python train.py --n_layer=25 --d_model=64 --n_head=2 --n_kv_head=2 --head_dim=32 --d_mlp=256 --vocab_size=1830 --activation="squared_leaky_relu" --norm="rmsnorm" --norm_place="pre" --norm_eps=1e-06 --positions="rope" --rope_base=1020.0 --rope_fraction=0.25 --qk_norm=false --attn_scale=0.177 --bias="all" --tie_embeddings=false --parallel_block=false --extras=["shifted keys", "gated attention", "value residuals", "skips across layers", "capped logits"] --init="uniform" --init_std_qkv=0.0663 --init_std_o=0.0 --init_std_up=0.0663 --init_std_down=0.0 --optimizer="adamw" --lr=0.00494 --beta1=0.9 --beta2=0.98 --weight_decay=0.088 --lr_head=0.00921 --warmup_steps=259 --schedule="cos" --final_lr_fraction=0.0 --batch_tokens=16384 --seq_len=256 --doc_mask=true --train_tokens=118500000 --steps=7233 --dataset="wikipedia_en"
Each number is 128 + 32 x the weight over its row's rms, rounded and kept within 0 to 255. Layers, rows and columns count from 0. Numbers have three digits each. The size before them is the row's rms in percent of the matrix's.

# q: layer 7 attention query, 64x64, rms 0.175, rows 0-63, columns 0-31
# k: layer 7 attention key, 64x64, rms 0.172, rows 0-63, columns 0-31
# v: layer 7 attention value, 64x64, rms 0.181, rows 0-63, columns 0-31
# o: layer 7 attention output (transposed), 64x64, rms 0.186, rows 0-63, columns 0-31
# up: layer 7 MLP up, 256x64, rms 0.181, rows 0-51, columns 0-31
# down: layer 7 MLP down (transposed), 256x64, rms 0.162, rows 0-51, columns 0-31
q0 078:144090126115146156110161171151110157103104214112121102112104118191132136088157149111135081102125
k0 081:148151169143178166151118103102128158127102069136193085116081084115084173168104162148132124076099
q1 094:130125109142112143171083127091054157071122147149125163128184117107136142116104104083120102091174
k1 110:111094160125090141148156148081113158081085159127095124141172169014125079141080085138100085114141
q2 113:117126139119112177153178121135141147152116152143129126142051140155183095117116169110180120160106
k2 128:145158131173159116115117095141124128150169140105149139169083086189066164117101121097196130125128
q3 129:142118098111130106101104204124173167156130144103098086065152134102049127125108097128078121104138
k3 126:158122188062076136097107161096168146092143141113130081145151175105123135145109097128051127088162
q4 086:125150150151109137171099148116118161137096084109161132146108120079103158129124156164111182083167
k4 088:130121132072142044130129126160123179143160106132159111108104138039109134183152133114140173126130
q5 094:096107065105138124156103143194143107113109162093097155116101122190130145126097126128060151120135
k5 090:074075102108107141145128121167152102116132115120151100078206192134169111150125108114109167176119
q6 098:078156122136150119142127083161168140126123082154172117154072180093116122154180099171147114144142
k6 097:107128096145143125122138141129108122170151117083134177137113138082038079100071149132153096156147
q7 128:148163086138139105070096158154100140135106130082107124106166145130084155104173147072081101123159
k7 091:159112190125108119151129150084127153085143111057126179120133129175195081119142154071109101125130
q8 106:151184157090064121075162120093138145109139165145100099133166103115137068150102140186079159142149
k8 103:119149157072121170070132095124170151095064141163148121121176159106136115176113162178123148100117
q9 103:142068133173108176125178058154072124095132100145119150165049128149148116090111117159130148132122
k9 104:100120086175166113116163144149126083159090109170169154111080104130090167129141129157137134224110
q10 113:109159094111076153116095116108194132128125206164099122163163137162114142151125168206175158139115
k10 108:106140102149139167131158133142119182165106134080167127107198158160129174146142173126171113118069
q11 089:148089102180151167157111124141098105161198111167158108160102182128097154138090130161122117129097
k11 093:146118104220192131209098164148154134120115092150176130119096161093090157110139142124089112147087
q12 101:175083069063102110107121179123162126141120117154133099121209117096093130146035120189104143105121
k12 102:159134151113119127117135100096170146105120127100159108133144195112148135191109124118083169048153
q13 087:164086109185129161161114144131133122143148036149163117163117146104142201094098134091201109121137
k13 083:123199108170196096183165174106127088174110071156126123096106112125117143132156143109145120124133
q14 098:142101115190167126201094113112174109124142146098153139147088148195144184157125171166203114135094
k14 097:118181058145141134134174147166101128176163093127158115121086098111126135078161150104227113124096
q15 100:122099118175187161136102135176078165142185080091146127140047125108105195141173114083141103126095
k15 100:109104157186151127169061203160121098097152114120121145084080113145119116073145100092102115161105
q16 096:162149168129116112085114120144173155140126135068193102115113122142109101158146116165054130058088
k16 097:104132166048118158034106137141096162099138113102108129130133103085134141128091130152113102125149
q17 102:228188127145097086129098194140172151122129088150159153164157150085127115109120077065113147124130
k17 097:077143121095138116102088132113144122128113156091105104093168146113146098131137114131101123060161
q18 076:207122151138109117115112166162151146147099094082193094115169103132101109117126106139072104072126
k18 083:147110186050103144061131135111143153077130112102107151115120139094133112166125104142064097072161
q19 100:098076109116132158118195078097072116134092151134111135061117125130139086098123108125114141135144
k19 100:147081099172136128121159086145116090148151133156119123174084102170108154140098119125139176187129
q20 095:110179172120125132073124132137136162124146141076097108099160092162127100139182146120076112131172
k20 093:136135204055052164072131164101127161075124156121109165109150131158142082120111118175090082132151
q21 075:133133154096103079086144153125148181133132172083116119139157110139082076118165122141063135118150
k21 085:141098201078087142086143112086153173088099129120140143146160144097136104173127114139076122089160
q22 075:080140127083163088130137192139132121126166154077125103071191124122097102153113119121073099098139
k22 080:198114181070057125136078115086153164064138149114126115149167150131123080144093097115083113081161
q23 096:136122120153194105129089134180118149123145075081152137160073138140112162089172129058125095093157
k23 090:116134171114122073141118199127112121096142086093111167101114133132125071058143106078107092133169
q24 089:138120165190119140153181084128082159115095092149144178110057133121155123117167120120215140168073
k24 094:086143107170188144113123114177101091189134134164107137131080086135095150095144115130175147208101
q25 119:108141177127130127070141098151122159129167138066120113114091117176121093123197145117057131079156
k25 121:113123182095092149061112171142113138085123113133111152129119086134123120100111108120123061198132
q26 099:130054099118122075134111143165135182146105135149108096115142134109099145104112131183182085098141
k26 099:187113159154150089167138126092146145138112090120182103177135175107151129147130125109100115098133
q27 093:125111134162182108211095099119128141111099107153110146114080129098121087093171116096153126154115
k27 093:148113093158173094131125138136124125174180105139127097170105102132124144062116136116170128164114
q28 101:182179121165091140071141123137156160119083151100151111109147103120178141142132138175131119098156
k28 101:082108106074107153048137145145097094150114114135133143060133135111172114157137148186171126155119
q29 092:089182140157122173134127119087130211119093152126064180171136104148115149098173133110160129215106
k29 090:095150134148145190120183127131141143158132189138109155101176065144120109148178120107108169149101
q30 071:107151120178097167154151069117097105119150111184118188174089163142157159138096111137140153166110
k30 080:091124045196199141169137127157097100175101144162144128106122100131099160106150130160149136182089
q31 091:084225140128115135131131092079155079071160180100112191147128122150159109163147136117103154175135
k31 090:077124065117121153125134136164104136155110151147095143100150103125112129122136134148195142161081
v0 100:144123143159125139112163114125125142166157129063137117097147154141137064107128128126121193164163
o0 101:119060124128164093111172170074119144126162138086102101087145094172068121160121131130127109112210
v1 088:170103132125125162146121145097136114128126083139164099113126127128140064109118059128120191132149
o1 098:155108179105167099087164088129116109124183095109121094089104084135135147203140081131068160132148
v2 086:136154120152153107150141135122162162117104178185137183111165134146111058073093143116119086177089
o2 110:106149106103069129122130203141110151129121138105096132135144154160121151072111145152195102103113
v3 093:172119165129128117173100102125143132141147098130114118064121156124146112160135126069119192163147
o3 095:101134149114167145135125168101133075125115124154157149195115106101037132084134149162130095098060
v4 091:127096085079118104182149133122150058111126073155135114087079101136131157138140124138154179105134
o4 099:171100165150167076041111090131101161053088064141110139137125134123151160171121116104097148115158
v5 105:145116129154134113141162134139121061110061117169140110151083119172139132050135074141128176136107
o5 100:102159144128153077071092078169149124117183143120069164115163104087158110176105114095122113123146
v6 093:107122197140096088113137134087131205152160133134126160089168142083131126095106180146123106136118
o6 115:093074113159081133185121179064119109186150124090133068118057140146087124121074130165135121118182
v7 086:125164095072124106126108153120164139114149159137119176100149110139101102119042163092152078130178
o7 095:151080084138142146144086158135121134106095082197141120133143169112156153146134068112153189170084
v8 101:103101127092114111103143128125121152110178122063064118091115116110125134218140162126142105099123
o8 068:137168152153156165125114086139089127166112164149178078100125182089139148100160137163058116113164
v9 075:053104083129118122106128117155147127076141211105078144162166127109125110115094162106129076159092
o9 094:107124098121114165186144194125141177218102129152160115101137141123112119133164168135166121095118
v10 083:143127109105101069142129156097161149058174166154178146164107115121141156099099193054141165121082
o10 104:174161121139129117111135123150070150103117038188102126127185138155195110090120079084114178116146
v11 105:090112095141125134100184158136127105021135145140133124166160151121118158110134086120129147139083
o11 117:133127089120094114157106106135169148211109199123142158097166139144198144154125173163162117092102
v12 090:197105129094118121142142115137131119158101068128153093134077128132130127173130109181131198105173
o12 116:144132171159168081069144046125090098064141120130083131108136130108146096148121117095081156142173
v13 095:104129118167141132140125138123138133096132168182092157149134124128129143069133097112143098097043
o13 095:123144058103055133144106202088110177155103108119155121141147146103139145100136146144161110130117
v14 111:107123119170088164171099136098106102096092144148191124096128132181159173091206096099134174128114
o14 087:206164096145107079103118116147102074145144094137086116157123062116100167117046108138125110119123
v15 080:129134118103134114151167111143135122112173077124145132082077116142144125172150050131155182093136
o15 086:130117121108200083125117120066046148104115131160168118101137120099118090136149134116059170150198
v16 094:162103153125129131098224127196124146136116134173084157134094174146129120170129097107109159118124
o16 103:076098160156084127068144111111139134132124153080087117104169100140107120127178182128100087090161
v17 089:121139129141141167142156110134108150195105172144123120119141133143161163173125139156144112167153
o17 105:124086108120101082129136181096129092141148135063101069152098144163022113093084150123124113107123
v18 093:104195175129123191178087118096148141118146123106129204098080132121113151171151076103131061185158
o18 091:126072126103155075127134152107096100121106090138145158108101073149079100099089104138097203109144
v19 099:116152098147148112196068118093148179146172096122160158147133126061132136129143120141144115155125
o19 094:147128079078147128174145216120105130093111106141105122117102157175169097139129115140125178105146
v20 089:129129117107136161138143118152103090130097069131114121103104123140125225177159057116152125117135
o20 117:135129158182145098072128070112146088121110180071113104089134083078154079193122165106069121161158
v21 097:092157089144131159182103140136159116118137150186193121130106125129122132093116116117155131181095
o21 107:173151113075116103118092170146081164083119067148107157143157134173158169123097080104139158150106
v22 110:143118155138102088081102106124114116128194064065180039133125119132130104094116094148124189145155
o22 111:118052187121210151106135097106138117100101090157124170161118093111117133163126111081116123104136
v23 097:138156122095160172142112135147150140131109162102107227132122126130100121151128136110132037169136
o23 083:064115106102108084102149184142111133140146158131122130074187113096143164124134134123181124176127
v24 104:090137087134147177143117117117155111124156135130190090107136133099103072131130073150133156205094
o24 096:115100120047165098143138163109138156147094109102167169123074111127102131129129131118121132120108
v25 110:134138108119132139161075122112144146109121167174083196144100109128125148160125199121169066098085
o25 111:164134072157133196143127191174122140108159085196145138146169126125150166114122108145177142143119
v26 078:076154140126123124098088126119158157134210187135125151053162158068111113185126152106140115170107
o26 102:150076078114092132155148210095083140109105125149144120159078130142065150102139128171178095091161
v27 101:087118102162139118086147131150082096113106120168119134252123129153133120076119097141126133122067
o27 077:118148105163097133192130064122133103162121123137138093122160130139173125170126144126207111141151
v28 084:196125162100122165131098144094159170106107139179108126082126126138131132150114162128122108117156
o28 101:110149154160085108082106112166102110131177104125111110139123100116127194104080096157103117099087
v29 095:146109101074099170115124135101132067123123157123117111141150100143134164206109120169129137107170
o29 092:182146130139143085136130107190151126175157127176100100149068139165113116098149140105173115126126
v30 118:098131107150135165105131103178109105100099132122067140148082106127148164145149105152139137120076
o30 081:134196089115166091162100145091102184155160113087144157112127097077122128071158155140122137084166
v31 104:168142185181148056136128135160112170183146116132157134179126149116119089123129027114122132121124
o31 091:130127162092178147119084081146143087054137123147106134123111095110125068129129128091076137151119
q32 093:131121150181126119063147156126134130142176128147135140118123160080118207159197052157133060159108
k32 096:146104159133108187135130136162137121151199148195121134172190101117146121140137137140132100156132
q33 089:196096098138127116132154114102135163120132117097162121134102152155153178060142121125179175020132
k33 103:130135155123118122076131153166171087094108159129063091161167125159170127141137117135144212111137
q34 114:195155072145093152105140153186123185077148096150125130138145169084122151117115101146119201118109
k34 125:146148136096082118083155120176096198114171140125179122103132099096088109173128102165066165127120
q35 085:160045160113121168123109193128122155159139082130103098110124138077079089183151112183091096124133
k35 158:138134106071089134120124160134143188088166159164122093128085142112028134156063112144129150078131
q36 091:137128054133167134113106060144115096115200159149128121110141134069143144106082162159120125135095
k36 083:108133138184160146108120103094086166175223128140137132142130128181127112099150110141162095186120
q37 148:157126091131101158109148108168083156145205130125151090127138134166194128085080125159112160139134
k37 143:117114105112129053105164127194096136145138081125174105122108157153141091129177075104111142186125
q38 136:138059089100137164152193078157115167139123159080144076122065163184184094116070118173113137144152
k38 131:135128140158144176073144121157081103085142125163175103116130134110169152130226085113093122145122
q39 183:198122062112075134119134162160190174116109128153133096134124191084096139130081111175133171114113
k39 100:138137133083072171106164144176144180079170151142126099136131113128100118142113110132052122110146
q40 091:171073163146090118106094172119137078098162138133142065123119201079136160117103114122142181101130
k40 087:120147115143063170080136154189153153128123135162124124143140076130162157152102127140152091150133
q41 100:176063185151098147137184145123115140148112134132099115168089156129107057139195074102093147106153
k41 105:137113115107148114114125129167135126104159152085135101196110148187128150166087115127155130071101
q42 079:115147111129111095157138105107132134166075120099077174140142156106135211115113165119187095162120
k42 083:153118199193166145135118184119162138158094135094107165083134126087116107115174141133157137187093
q43 079:176120095090112132073088175140183121106133098144200063150150162097160165115063130175155170106115
k43 082:152154113109028158092152152193146163124164140140131117097142123124146117140147111173079123125152
q44 117:175065132096145132120104170141185112158146130117124082091136149088087121144109114192084137061092
k44 111:126115108056118159142157096139137161074156158144132102152135117126126159194108117124113127042148
q45 085:183078137114097133108098179130206102165125116144172093137136189067110152146117120189136166070114
k45 085:122121118075061169122178125179158171085182153122143088134135094123134128175107109126100137095152
q46 096:114131113122126125168106106117215125154080125160115186130170189147130137155107174134161112116165
k46 103:100119153141106177090187121128134165119147154133115099079159128111063116099106119081101156162167
q47 096:135182082063165118144104091125176120124107114129165118109156127175184129138076167154137153106120
k47 098:130149087166072166106160138137124139110122119170121163120131178083126073125172126144081106123177
q48 098:081082104117136121169125112185125076140190183107102117151097104143121115134172139127128146128133
k48 092:103198105119134125137090126201163153090127101175122132119135124142155130067147113141125076098171
q49 093:160174153155065124066140133128102093076143118144153103130111145104131076126067124130085206121170
k49 097:087136099155081115110095101177100122154121099142167179149113110089149154213112146184161123124086
q50 103:092126148186126126137169147153046152118146103119121163132084105139090138127186087083123099178129
k50 102:116118147124184065164083127092099075155120105091105137136115100188127148063123144135159123173069
q51 107:106146100053144088140152131083085083084170231066120094138175110131114141120096163126065147166157
k51 109:145141112140146096156097074123119118203078113159123154132145110109138129193111168139117147117130
q52 094:065133183176135136114171108108040127078153187096057153134119084143132099142177127089087121171152
k52 093:142126123174200093158077126095096091180096110137134133148130158129131154136114156104183132157106
q53 097:154067127125177119109123152121124111151140180100101100091138129106149220136144139196096114106057
k53 098:178113103145143163147176177132175116097094137153150115144111064112178160123131099119142125120163
q54 091:068129189120103145128153066109104119120157194091061132146101094153120078122162146051091161157163
k54 088:097155126162188071160114127115081109173080120149123118138136159169114139147117157080159161130125
q55 088:117166095109117088110043162107130111085161161136171094154164148059128118129064153137132103133126
k55 087:113143136107074164144156084157161183146121129144158098099131061086126117178093120160081098145142
q56 116:086124099164162143142129134120103146139141083116169129126153116156076129089115114136075100165090
k56 114:144102129066148086189179085072111094123157117107110082142107094140106141095085161134050130104089
q57 087:088228140145114116128132099141106125052119186161120161140161137173183121110125130095177135172179
k57 093:108152124217144116083086147133108122179076110156124147101147150129128097107137118137155154215121
q58 093:171117101132159113158149162111108131183110042104175129131095114170118198075198111131169109097069
k58 095:171088128110163100136164169119123060109109149071120122127098112165156106033148155150109107138124
q59 089:124162113109160121158102119160178097157125136137098187090127109149145215152176127150206095096110
k59 090:099126127154153136097134176115127125125105157142104135072162090125118115032193097105146134181164
q60 104:139060106087140127160137169159152092109142166094134083144120156125104113129114097182080167087139
k60 101:133115110086130112123145088176106174082132164145127108136139139118114168175096097161098136074146
q61 087:101218161149103126132138129129112100130130185157060145110143114103134048161126141138097137116168
k61 092:081142124147153120115074104102152131137120104153120178136136136099150137205124137117213160127130
q62 074:129139161134080120109198090098136141101111173135104164128132116146091059156121157081072119136193
k62 077:116129143120156159125072052102131126193107106093124152142104161113083138213086147110156154097118
q63 106:110075131100127129150125089039191087169127099110112168110151122145096142114148172081123127102150
k63 107:121125157099134156115134114062115116184129131108080102091179153144111127124103161041116144078156
v32 104:151127122152100118149148136115130144116086091153131104168151121114143140159097193154142165068181
o32 093:156120149120159195130072032149096101122155104165141153063182168109150129132175095140111111114114
v33 103:119062128157157113098157111137125152127155125123109071099109148135132073132161095135106156109085
o33 069:166085165123085154118144210116128141153108126135164153176110076105085137170105162108112130117143
v34 092:177133131098136138155129127078137090137156148164125124128138108136113086165105134181113072116137
o34 090:163092087169157117096148117131138108124139126110071167145090211168188137106090141198141113160120
v35 105:140109133091125113165157116054123158148075154126126136107140075120164075132071222201132127109164
o35 104:140096139178161124163137123174074131105192080179140162115116176166122160140134086138108144111159
v36 102:089170108116149112165127132130140099154131145123078199159115113129123140110121150140140112140084
o36 089:137110124155079100132182200120121125143140125088115086180140103119113155112119177167143139143154
v37 115:149103121128116140109155131158150150117149093177096069107075175128112110151142073134114241101041
o37 075:157131127169118121091180156094116133131107185138164138213111073123117152159157190143150107134210
v38 114:100136133090125114164114120091141132132059180095116164162161091117131121119068182191118108113223
o38 099:171145113154137114136109173152122140138167082169122167068115149131125165085148116084129163135092
v39 113:187105161127108166122124141110116171094126107142189074086120148119130120139137074139116174160187
o39 113:104153109108185144124128004118083158118136106100124173084102099158111122153074116129101124100100
v40 105:179114142082138109130132137109133151102109140106154130069108152146124136187038128143115151136176
o40 092:120147112174146135171125060153070117156127034147068107128108114143126093065119093086089174176109
v41 103:070154118160122106155055123113086112115177104146083156099170087133137158126148161067107137183127
o41 123:113172121087105117071125124150164080114097196112156133133137116113068096100138122173109100120162
v42 098:093150112108136127099110141170166142128152101070086141136085159134119146097199087085151150112041
o42 103:085116112104057144111195178116104117162109145141154077117153149115097173158135163207178097076156
v43 104:063178129111121142130136122127121091139135197130125180170139114166140153154090163150089093136201
o43 109:154179154116109089132120123101092124118172124118157130131135093160169099034128128149118140128143
v44 094:123124133157117130072113135165115135152132116138182087080140129113141125132177077106120182155054
o44 094:131151190034144149118159133070115138133116164119132116158100113148117075140137154091131110094149
v45 108:148093121109144113110107101151132154121111144126078094054109106114130144178073143114078182086137
o45 088:145116159176105173135118058162128140098129077178151160148169122123079116160136143138127118120157
v46 131:149104093074127110137125116118134146136110120139128114070061121128130096195039175146116203063123
o46 101:153120163184115182091119064136112104162169151136110173114194158095113117150160126131095120162152
v47 109:201130114132115155154077150110160092039121101198180111089110148129130164119089108164110185138143
o47 097:131189072066125106066124096152110148166158128134117173153241155108148156112146153128122138115118
v48 111:149158174144091182118122146103102123065151120163196094101131135148134176127154071128099156192126
o48 132:142193132096186099134102032125076161115131139109105157093099080134153077100091089076072127156155
v49 096:058168133126110133146048134091124124144097131135152109177160086087140139171093089130104167214132
o49 098:136166233123133150110123123116168124118170121116136124100027144147136045093140111157132106103142
v50 097:129113111112155123135120114139119169140101111071140111019139151109123125180052122087124167086112
o50 113:068095202193171145117127059124157123155077116144094106135095096086070094155140126154097136158104
v51 102:118134171116147136143177113119114140138166132079070178141133107147118151110154164134145057174122
o51 116:137108082174089118147134135123094104081109109123116096135099116154135142079039073091130136154129
v52 120:132125134103145131141106118130109157170129164108099154165113124148114105172073166100149088078189
o52 107:106137148183160133192143068172132102122153089141137090134120138126137127131122091120101155168132
v53 117:113120148121131155111143137106119175145157127077097148126074159163117076093103076084126108148088
o53 081:123116136138107119122174113149122086101112092159133045153112070163137164142106127100152172175155
v54 090:175125166121147072135122131185152132157144144110115139175147128145103170137183125116160100085192
o54 102:125131044106097178152159157082141097127108070125162135099154133120121136110108135166194129118087
v55 099:102136117161140141095137124094105093124139111152196130096114124149143171117136109120088113182110
o55 124:127152185106136078110093140130143143136124166090102126181138105111166064088114123097074143158152
v56 103:171115143150132107138142127103128143105122120122191110144138144147115156179147080126146145077193
o56 084:179138143111190163175111099086161174138063069126148133072129133088066094124156125124114174122091
v57 116:057133138080129092103202127172139148191143153076115158139133121100119095124120167148125048148077
o57 115:125108123168155114169170134095124144133097209094117091088091124219084151118127115098198150137168
v58 100:122093136105119126104157128085120158106121116094146079090107160144126071096105117122111135144088
o58 100:116098189167198137144138054135138151144143173124116125125105141159115114143183120141115138150177
v59 082:200132140124126147128076128180157160108145093125123074109132140115097172162135058111136210102107
o59 089:116108086136115127103145056138127122093104078189135130162109086125147128160069163160198098122104
v60 100:117089190127140137108156123141110167181179120054101139167137127129117132091212125099166071108136
o60 100:134115098106094148166203142117047117103132134168167050180076126181132153161096132155172087126149
v61 097:136145112141097166128078137105104141097162164200164156155161132141119144172098133118103070083182
o61 098:184175153096156139140070106182163106125136110138106141091141132087187109143154072110090134143105
v62 102:121099147137155123120156113107079166142162087089118092073078141106125093125115119071113140128066
o62 100:134137147099162170125077100121130147156079141079122131185091080106097107198104132154095124105150
v63 086:105127091127124135160113123101123117122102136145111160158181122144124122086047145133139078089182
o63 106:121097200206138123107107134172156160075132117167123095078148123090165130186214091171082189140102
up0 091:164145144108119109089177160126135085141064133136114100071079135116128134067117122110156157139077
down0 091:079118183155071074140104148160144169151119092134134178133153154099087118183103204102128118106136
up1 096:047166158133146167094171130115131075181162203160118125145109089144150130061127126104162104120101
down1 094:172120163137160124086120076169108148176090175061105147126113179170130081106098139115110136115097
up2 114:125169123121125146128151138090111133116083171080164179121142074125104072136134210143090072129099
down2 106:082129087105127158171123155159133105088101149131067127151109107101090147183121090132134124209099
up3 102:085155076150097164114167122134117088141082245100141143169090080117121133159152123156139142122161
down3 097:117117086162071088146153151127162133053096113151093065139141116137101172152134110139166078172087
up4 099:132117195108191158083153116111115173100140145163171161115159070121154178180091145136088144104192
down4 100:114091153121081132089149145109090075079146099147179121061137171213142115062120173117083142158119
up5 111:129109098122169105111150069104108148148109125139113081159121136189128134087113080157137170114138
down5 104:124146152150041065115136134149146141090066143128165100130132076088077130161101134187120164155120
up6 099:163134198145136134074099103146086061141078126119144084127139158126148164138104095136090184164163
down6 100:123164147136137149120148107157147154056117169108114083150125152114093101179116137153066125080182
up7 102:081129109094100140112158080142057117124169110114099112199118181117129125119060108123150166120133
down7 102:203151143139074127124094171181169173107142117150128128083110150113093136140147115132118132103099
up8 091:064140079118137092088098103156121188160104197058109175106137100102163149189066088117116105079117
down8 090:142131104174115079128159191133121120145095108150162086107125172178121187066110129161158126119126
up9 096:080100136178155144102055137188096150093142130142157170165107125186125111099148102095088087090104
down9 103:061147138118131141162150236158121159119116186123121116123189084126132176124132154141107194162147
up10 092:100133182131129049130093170162091109133087176112090094124138118125178197105184119099141121189131
down10 092:118105119097113151129164138103108152168178093099130140122101127118123040169079131182117168123147
up11 111:135128171115145173185179103118163121150137124113105182122124148111124087155125142172098118091125
down11 103:126115218082097107104138107156117114173128176087154131143148161183097089104170109165118110119155
up12 096:098068152115132129113146129077066128151108134150089143156127096113119171075153100055064075121150
down12 100:155130145104113117154163125118080152124130134174133143106097126117088078169122182095093128123147
up13 092:187166123168143111100114134098073125138106155093088125118139122106135144107169109160130069076112
down13 089:112099160113109102074100164093111154126185090161172167135115152081167175124129109106115171119121
up14 088:111187132153130115149090092163137112155180147077096097153160127162162168120153115200155114138143
down14 094:116191116165136171147119076154107124107151077093122108115114136116134125151138088176102123086146
up15 102:125162140182141126082145118121179165099170132124150112146122076114097117113122160100142133109148
down15 104:051104123085174140082102158170091115109169152112139119080160135122078128172143098134174115115107
up16 088:127174141096069098107129147064081117125147178120109080163098115140139170138059134093105098136197
down16 087:138176110185126141140125121132151073160083150159078145167137164089124124068142102099130142059224
up17 087:059144124123173132134110097136153138105142128111083166104121097132115124103113206127155092085082
down17 093:059164159173084141134131107139101110050109177131153080119159161138093130091117126173138153153128
up18 103:141149105101152154118096088065090091118078199151110148161077175129144083132132158097125143157135
down18 098:162140106109181114144135132127177084094130129070191175163100167165177128121103151164115141149063
up19 077:099212114124145134111082111166136190109101129161080144145086065130134099148129105096081052166091
down19 080:128102109164156097105169092118117124099098131189125079098070136121073155113104109138149135124181
up20 108:091163157103194160140115126137146122153147167155160104180100125209143104136162109163106153150154
down20 105:111170165142111102104093051164077096172132132063061117109069089113134092160137155129114117198111
up21 112:099091180127103061119178135145148109186094115077074113136104134134169111084176082129151167133100
down21 106:148157108147151144147074124107145119210133122096091156170115154063096173088050164147185123093128
up22 106:131168154121167131099108107148140118119161251126128147090157118142140128157129147146103135115139
down22 097:134139071103098163084155115144114114167159101107078171152091135116126080120101114151174193096145
up23 108:101151162066140115162103123091159207140102111104114097131088127185139096123153115118150095127115
down23 104:114117085122119104077156114168175197134105085152111158116116166098095106168105112099200159120132
up24 110:082132098098184133117164112081116106143167121059175157128139046145152085145134165133172160152112
down24 107:142124134091141159093129191111112162158167136110098107171098145146102133090094105090155133080052
up25 113:132132175146177114087086110100178087184108101119106161128094143158158100163143124201122091097135
down25 109:081100193106133120087110156146072107119199113108136143129101175095101104137123141071103131078126
up26 102:119183148106109164132129136136126127077121151182135128192157204137149184111087155106185182130151
down26 103:099099165096140136090182096126186152092183132108082103146152119129092171086130170107182153091090
up27 089:078162089151134130148150083143069060109090098121121143179113099159175105111106161089185128158150
down27 092:150155152153136145169142170123109094098123133143167160142144093215103122073120136148152123146117
up28 092:118153120132065169180140156174103114104127092142148139161100155154129131100142100143159165162093
down28 094:173142143113163085059126097120122113070124158150115153045149142152145112137142104108072125138175
up29 109:178133166143116165142136113114118153142109130191170092206173134179139151173168172144105109081109
down29 105:087181098137159148139114157091071104123103126144074119153049073168104100148080129076120117113095
up30 097:144092169140154166151097106176109119097137134113144091099110108120146066162078109116167162182158
down30 095:156089189108060126132079174144093168141206105134112163118144178076140123165147116110102144110143
up31 098:135121089146162119185093076099066070116176125148089173093125137100183110161141137151082123120127
down31 102:076174057169126133130142117146151071111139158095083157098208130161141133132096113088158121125096
up32 082:185153147144158166134155097138106111042194108151146131153120097168149128164118125109169135106079
down32 090:123135100145176161062108116136141144080112158108094096085103170111093128111114138142166130158149
up33 112:116136197139136142113176107085126127159121185071161173142171147129105158178115144145058163133143
down33 103:081089177100125079107160148146149157141108172154112149066095129151062122086081093106125117110135
up34 112:092182101116103116191154130041124161084114133069103101171106146120126068153164139148179142080141
down34 110:133100169118096172159179113111083146148108130123095147110133048114119053151100177171072111124083
up35 108:126150214126121130172100110172082087118158112073122113105117170100156128155141110104107196126110
down35 104:173090157102128146149141202109144133151130146164113139135102102125131130171157148123069117144122
up36 100:133133111178155106090184101112201071155091088104149152185126115097182117079130112115141137110116
down36 098:162129098148139163118149170191110118112151148169146160141117128065129085113130132188135116112178
up37 095:155102144130107109137174132162140107122080172097158187135120160091129089102143170202072122145127
down37 100:106171137126095105151147210042128128104168113133116110143129146103128163121175080122119178169113
up38 105:134117081131103120086057150135141134129102155124123109149170114103129126141075118111145151143145
down38 104:115137103121161157082129108082090090080155147146127098061117151108138171104154153138144182136172
up39 097:118091186094111102185145107195140118122124109120148116137130100128118118175125113079166122142155
down39 095:099192128150121094151068134131140202159131127151162091099133158154077148140140164140108087178108
up40 098:122063167131099103107168094220113120116131143153121167152097152121157144065126115113167136112173
down40 102:099171132097160112124140138061129169176124184140123147146118093118195083159082139215150132085091
up41 110:111142106118088096117101147100130109091189112153136136168157157160149112175133126111092163134156
down41 110:137127122140163121069041162128180099138141139158161141190127168128118116140125134173167136115126
up42 078:102171179161151114130165153178148128182170177166112088147121196152195106155119152144147150107187
down42 080:166068135118105068168129128120108163170135111113093103153099104157112113180139115085103128101120
up43 098:098155127178072119119160151165097139152067111145117093112160121113157100106109134073094111162132
down43 095:054150140101127140123097126116118130127112106162093100096163113122141148084132088110125085162058
up44 088:110137151118104078159119104187125147096058169168136136155104168195123180154099140163080141108143
down44 095:110129115154129140100116174125147132116168114185106114199120079080133157112142161115167154102158
up45 090:120138115130176135149113092133085067143121131099106150169057121137148118087093176111115150128126
down45 090:127160143103101152166128129074109078065132139123167170104132156133115143090096121081108134183111
up46 097:152164135168123165079112131131053097189135149109159121106168084116135079131090136106083110117160
down46 098:132126087107073159128114144069111174087090113145165140164141143150056118161137125106081153118130
up47 101:119108125073192124145121122167099145067144122127122141114122113147159103152062186098189167126090
down47 100:095095117196114107134109121147128141113103071126131122176135169115063106104139139074127100169143
up48 083:156133190158127076169125140125131139106135146111145160144135103124174165125117085096120087120137
down48 087:147127137142102123090105134073114095147113106134157176143094130116156174125070135088121125066166
up49 087:103181113109118110076145132131081089067118111134135110194100141116134137103190146128141170133164
down49 089:117104132100197131147175085112077169193103121160154135149183151143111121064119094118197133133112
up50 081:019111081162160119078137172164148112149103078100092138149132090167149131131130085179105157141099
down50 085:144130104162152136176102148112192220155147087116157160098118133123106156140103157152152122057124
up51 101:105107143157081124171145074172094153120086149107092160179124137096141105100126093123167162139156
down51 099:167162173100175169146096142084147129158120134135155148116185080142183068111105157140126117073115